Part of a small language model's weights.
Architecture: learned positions, biases, tied embeddings.
Each number is 128 + 32 x the weight over its row's rms, rounded and kept within 0 to 255. Layers, rows and columns count from 0. Numbers have three digits each. The size before them is the row's rms in percent of the matrix's.

# v: layer 11 attention value, 256x256, rms 0.0705, rows 57-103, columns 192-255
# o: layer 11 attention output (transposed), 256x256, rms 0.0639, rows 57-102, columns 192-255
v57 108:139145093149156140136227155086103148088102161140158119185133108077111132103116155110137168124071135079135150106102115108118112169153152138201115171210102130111164097123085136115067117110183126
o57 103:154176102152103109138080165169155120106106117152140110110101168105164081124142151125086163170138150123081094110184081141105152153133128132120132110088164106101103103134132129099133174076135132
v58 105:140133110095128106100102154132119126040114115195121170133121193066101098202146132166146128118123121161055128154116126148141136087117101176107134152199144110205189133141121128134141090178113154
o58 101:131159140151111110166105085103069126106104213072133114122127089104167132116054067177150166158103172084175161184145149101113160129109092156164110143112182134145131172167121106168108085094140098
v59 105:182139150089129151154147119129122114185119139177116162093130158146179103127112144123151136134153146151077156155125149164109126118115160124168191141158113158134123126164128178143147076149161120
o59 108:183183176178173064107144120077113203110125132145100103129110139152101178145165120101124141094150150092172139162159169116101184120110108100113089129159056137113161159128090115155133192229170094
v60 125:158115154126054057147175132114093092108155066142162100126195163113122142105093142116157102150181142126092107112157096076134124147098159161169133136131131162158165082168127127070141187122104141
o60 115:109030127132134100146097098167122148142135094126124132100129083113121128123110081128160160112123116100127134146123194114128143121155145123073108154127093124099123172140109081176117072092158110
v61 105:124118177160117133082110090107105128164121065154068217163069149111161141129138105140133143097077090155108158141133100094139177171088123110139099088115127082137162098090127137104192143118185131
o61 103:104151150096193145131105123127062071126133105142147166112156110163132124117139162135108134163125121138198115095170117101173107104163118093216165078135082151180184172103125101100160086065122088
v62 107:129049187152122118139150123136131133187097106105118132151114057139137058050069054092101114185056137133177140123080085129182088061142153136098121127108226152127145075111063079158126139098120140
o62 105:128111132109113082145111161103172128145176110138125124158109121069127050166196132126131179160128162099126095114095094107145205145097107082141108105145046135096133154145138146143176090099157137
v63 106:121095136176099100173127126106120137097111032105124158093109132088118132116096137104123114153176162089144102150177115132138143184132154181101130097137119065121188085119114063107091139163110124
o63 101:137135078126151140185180116136154143183072165077136111136137119140188136113155147129117166161086070085184108110084169127151127127150050168152168115155173158144093189144103167126098109079182127
v64 095:160134082074132122159104175202211150135110094103095106169142096062158116214107129112130085141139139159213110145148129141117147139091181110077131152127092142133121099167091140143136101101202078
o64 099:119154188101086133096169117125099129116181178103115094089101156091151083119108156133131161124084123090153100115174150139092073177179115116121138148150102147163099169120164159081165136101102123
v65 110:106133178100158106130132106100139169142174097190078096095142138104166153140121125094142192147118182113182122083133100121044141105081124181152064136109113091078166158111110106120070168054123112
o65 107:124113150091207137090075152128091072122175125088158141133079121088148161092160115165068074100113089099109115117068118129152143135134145161099157162172172112162143151071115111135148087194033140
v66 107:150142121158114141088097150107159110134112099082163134095128134119118169067183142093099083124205160122132114122190133129168142144138100118162086096114148111099156097175166175115145142076132110
o66 100:160122157112173106101170121159118157191097135137173118104180157124111141149136131113061130160055104090137121082116105108101133087165146087127158096078162111126106134143119148160096140128192136
v67 108:133156126139141063138140111138160134066224077140111134125100152061126120203163134057164183101184128119124093152209171144145149100129095089139162089115129150156122112126129128118158049104163146
o67 106:106072135149140124123178147119080135154102127088057108136124138089149189132070183162163140121068172137169080145183141065097120139162120191216104087128143132110158112116111101111093115168143145
v68 110:080156131064122107128110087149116186143096146129135082117108125187145166145116130090151120095136132111064097121113148094090107192124136167092120152102139077105152124137101146122125141134110113
o68 105:157108073107120105134108119144133129123135136086132106142070152091153069085087092185093119132160122101152084119130133137100144115121121108188169133119103123102079126128119140114142131115154119
v69 111:182153160072131171115108130134138121095092121146139113140076107076152123106132115153155131192128121170144144116148166152087143122098140112093190105098109111139131149106119149158110163162097175
o69 113:069165142072107157148088136156105095106130156086147141126109094137149081068171131112162082105102086106148164133137138144165122132180133139113127109192106154139199098116170158087083118141142142
v70 109:094149141128089093079117134086138079100133151109145128123169120139141154120131062158090093095172073207158093097144132126139087151108151101104097111063102117070104132119179138148132086131147158
o70 104:148114121135091146156211124109195123092126108138109166120114133127198122101159123107117135207135076075098108153086157082144096117148060189087185135166092126189145136119119112121102147146168116
v71 108:174116101114068173089078175071112107100113129156161113134127198094155172153154172183169122165147126150128166114182166140125147083090076152130102092079138124114170103070113156125125146161103115
o71 109:081127127133151117187102151162146148155150163131085143061123130149177073073129116114090055130133138150129132130150141134100099123156129130144149124159127092148112121211100105109103169101052156
v72 110:141099102137116079121153110116137141126117149138043156139171094149105090056125067046129184086107174098141138124092102105108133096170144150161084140115097096181110092098162134155115118102118130
o72 109:154120097143142159119114143134097103116144132128149117129100129155126111087151128139092107158159084091096083087105140077183114113143114190116099210141142175114122122159116135088125082084104116
v73 100:135148125092132144099095183098129092128095133116155145130146083140125137108117155193111138108138136104162144089164138152104113183080191109075124138131105120107100154167054131130125095135133117
o73 100:182092115182148105165111073113117126127143115178129100089153127112138095150114093114107131108146179173092150114106115171137122239165139091118149144154185154168181170164119109094112112100112151
v74 101:179117141126118154136136084160111068064094123123127136097069119132210100091126113084111152117101173109165118107141143129088165151125072109137155146099161103152101102099162155118121115126117192
o74 099:147118064115137138138100137117093188139204119163039126121071139117171121074081142146121096125120155123104094115141113146178125145161117118113102087174136107078097140155147108145089166115092138
v75 099:180071130178119139146067149156156143210098124091133184162162109108103084139160126109094092150137172150098163123152126148138149119083124135120036101098148157123167107150170118101134171086134138
o75 098:127169199069143149137160154116153093113170169117168118150135146151091127113148130111111172137119094129206131157097120200183143154084166059109132125152039171175145141141132132146158099105110153
v76 115:118158124154129120149133083138120081130126085123113153157144143098068099151143165120105125149142115177114118093179158127137118170151146095134116157147125162116162174139137108202098131146158122
o76 109:139141150098075125115168131094167068162133085096194128173047185136117148143102170100131121106130094148162117113100154165138102150129133107136114153144136147114156115095143127208117142148127102
v77 106:068120089150126113117138078119133116110123117137106153116121114148119143131153186164112099124160132069096081114138025168163130097148066153107171128161110149082075093116099150122126133123077047
o77 104:126143119102147169137099138161070147123162136143139108101150178161144094188145155152131139087094111141151140113105157103119107080099198127210108203124143084143139135171164069156171142092150132
v78 109:150091077116170108103066132096124179097156148100093114120111129202162159136146157138153142081169126099152150150085147064102120180100155137124082120184058142146159153151137173089161161116082101
o78 110:131142120145087134126111098199128187104139079144127118113082159132096114086130117151104157131149175145132121184120152162132159160112151174112119075126203131118143134112138138112105149101151138
v79 111:098095078092191133123095154148115145057098128090123141153082209115115136126135112181130091110145125099103167098104109143159091139120142141112094129084127123098124080085146094129105115133148159
o79 109:156165161120105134139118141080152124168153093109140123122151121138173101114145109080119112120096113119084101188102191167100137096131099155076178075063125079111096087136134156121173101187126175
v80 104:137152182144074152170133225114134145130070177110082134122141105140179110174088119130021131171144129182146112103067152130109155100079075128145137176151133071151155123115137117118124139091103110
o80 102:078058124079151124130095162085158182066158123108173103158119177135137118159110141096178068152204097109174114093166155114083123152124109136135110071115069103108148130149192094089082149132066128
v81 111:158151096095102089112110108114097117152165105136107117153106104134120104092148087104120173179058085200150125154082132141139094161140160155133085115154093170183135087117129093181152140156044129
o81 109:097148126152149135140139157157117069098139117182137164101096079151100097126099147119156137132155179134126141141152130128136213097117141104081101137100097080082135132124178113166150120084112115
v82 106:188084149124125113155163091107174142185130142154145117123186133138180059100157098089100137106109107125114133126128167149093187143180137061182148136139108156159137171164094103138172085118180155
o82 105:073061160166114125142082171121108112124150109117184112050088117192124113072116163099094141119182086171122106130128069129088109108148134122144079157143063138094102157148119120153036082178052172
v83 106:128145124114080132127168029135147125143158150145139100095159073162150158160161051095177137081122116134183178176145139117119153175090149056171112169147174145110128096104122148093059132091138153
o83 106:113092119146165140067132120125174170143114110121127157137119176131131110111135151156098115173104175116158144061148173143152198121155142133085144134134134137107150217110126170144141103098150130
v84 098:118165139104116103128117096018141086084093144143148125166106053128086123111154181057066055123153137090116066135138114177111159109107140100177086131145154155150174139193130139128117156149140150
o84 094:126132123136150158133132116117115148130172134096212135118107163121127150111165131100113181120127082103164106150109180054137156124125171160131175098117122128165059091196113046082074086143113148
v85 110:076142152124116105135173183129122132114117149203104096181189129106178130131119084138126100117188116135186157141165107142114082137140129122140139098129111127081105076087145124066111147148135175
o85 111:170126148111180108094148111106168129102092158183155125140101087135126110140167137065135153184143160130116157131110172130118125146168100139088174132116096177150137092109130136074121119084118182
v86 113:093084105057095146168194144054118163131133119129136142109081137146095114101129120074084149130141070165134063102164135107040110173106166156164156130151102213083182098086073195175134138078102118
o86 108:124185136119139101137144154115105098172131082157155110134072119131173131096209163126080122112169092130113168077106154171147115109186135116116098181124180130117172142107126087105116134128127132
v87 103:134089188161110153091134177132117068103110131112137147153103105153158111085151170129125151128108184053146112161138138036104119086132175173085167098131110198102141172083128132136120102142142143
o87 099:126133153113132127164121088153152114192137078085105154141109137167138120210141171198105143098108171163110143106098089086108108081187175158111148160132127160127137112115108153078116201158191123
v88 100:112074124102119130109124156120134170130106124122182084106136138212069137095141134143184175124150141135182104135131090155133136150117172096111142113157156115118159045130159169166098161124101063
o88 100:122113086090126148103148171125130195077125076085129147082163166117114161176120144168104103135142113066059196099117153193154093190175152069157124157108101122101138123093149110096116165141138164
v89 105:135162107133179107105127109144085102124111081140112186098116111091110142091119089061117160055157155126085106070131128150164125135102134101137124122110123135138125090166153146105173162124123094
o89 103:173181070155171114158129087112174097084111121051098128188148135136108141145092105139131175178123130088193071105173133147133153109096117109144173121069153151134146073104125135092155130088129134
v90 116:112139096144168160165119212148080131096067180154111154085134091188142173168111121128129132152138139151121145124112146106129143117082135111118120150103131122159150158137172159131135137140157090
o90 113:173126143157125083138136190111140138192130092097117144138148137135069096160066080150100128102141141091184087124142108141137127125128109098136115122118105170131101101114092138104172178099057167
v91 100:136098144123108187178099053122079115142163118106159127104067175110159072107076162113106169151111123127078137145156125159101120147200165134164127111106165170160110109117130118125119171125125130
o91 098:165135081114157076134191137150155160153138168154167123094055102112108120119133134134112114149129102157140093117134104157148152109108140113154126112072093135095098125187133121119180136108155165
v92 115:117140143122166105132127110184138151184087132063085102127180134056195100093124055110085126132187142170112116142081089111149138102112109128131132152127156153148102182140141092149136142134091167
o92 110:186142115144088103130133125155166078137113169167138122136133162128137158140159156126175135155070134115155127155140141105161108118072170170090098117121074163154126169145156127110129077100127170
v93 098:097120153098163141200154109104178119088076185138132119113164147151137121140143132143079077113103162181130103143104082139103073095084150176162126121167177130098127149107167132166105073134084141
o93 100:161184150143154130127191146140101070155135112118123148110072122098114074164117124121150121164120073142150110097117109109143146083137206084123089145103093071188114138141102075105155130114145158
v94 112:152108113123138104118116154170085116176175123153127123138134053134162133127153093126094144110126075182140109184158087104190129091189111130130123100163086131144141169087089147132159119130163086
o94 110:150138167080126120120168128170179073121107185119078174119112128097123126141096053136154113133156111116139171105140175152104153123131157081111051173086138164104123121141192149054179097090069196
v95 112:168111158172150144121103124128116128126100142106113151136169160126142147116125168183127082172128111137102092121056068092119088131116128060126135159106138061158153150141098076126127167076110121
o95 110:150088113124149126154122132105103086099181202094149088139118135149146124102078070092160105158101111154142104094126091148078087132144121192140117158141122160140108166103113133146095141080099114
v96 105:109142104137163157152115128109127089114176122099107146154093106115197107107125101146116107141114044166085191139131118083128155118159120157171123134159157099076180049135064134145133126086201128
o96 101:149145130134190097129072122142142083204101130159138093080121180154126082144145148131113115105121137092148132100153166121153113118131140109119171191174078120142123158155110158123151123150129121
v97 106:181103118162165124116095084126084062179131157091107118124137082096069117151149123125103140129115094169095150098142150154075103124107125117120161088085149134159089089125130167131156126155177089
o97 101:135180209079145105194171154187086068091156211129110173176130126157076116087107127105137096106124154142140149166151100083134122137103064166120098103100080116144196177083096149122096171116099141
v98 104:118133124149104154145105122063100119106178119132135115109126098082075149185120154125133084161184093131151104166172187107099177179109152121084071110131188118075107149149186073133094083159144134
o98 105:139105154149132132140119172169140147078125153074115142114113122099107131106133160080195138189119135136164112115112110129164105141176104137195171123125135113102144112090093113090080170083124105
v99 109:138147135147125144119162140133113151100106179062134140061130205070095155163092121086156141149169142142093135114152172094161159167083085144160165109101098130113096122091098142118149144131101078
o99 104:117123110154130154060068137123167181122148140037128060135165197157117129132154108097170132127149131129152152125116151148085062143088087123095139141148099089158092146099142098125094121118146099
v100 107:105148114158127100117093141099098078119117160146122124059114144145113129130084120154115161124122147105174168115145105152147112123128141109156127123151112144149091120096073181188142196157089126
o100 109:137109131153140123149105098135190162122083103139121134156097131147073085164085186106097106178150120116120044147056176164136093126142136101141104142117203108114142168125204090113138164061133092
v101 119:142153152129091104136146119164147136128158176090160159119185193115129149102098106130111153116128154147110113188176138140069120132099153127124207164112147138137164048107130106065075086166155104
o101 112:235107092105085145179151135119120166121087146166136113172157072206062140111142125145177122132175134086146096123128135137086070098096093073135152138124073140144114102129148119176190148092120104
v102 113:122074023031133126115164124175127147087068135089119145096151164194095178113118147140186127112061123201146102105103137100143136162138131044127173106142083131142129086137142170124165100124109112
o102 109:114154122185078103177136180133074133109083119163135061140086127088152173149126137218120096175143113096113061152149152180162088070091133091152087172155200122111124099136146158184121158129154113
v103 108:119154113136129140093146196161101140081157109128132154079153107143102153114138100122077122118141154127140127138149151164114112046119188110114210085073153116092166113134082128176123067124120114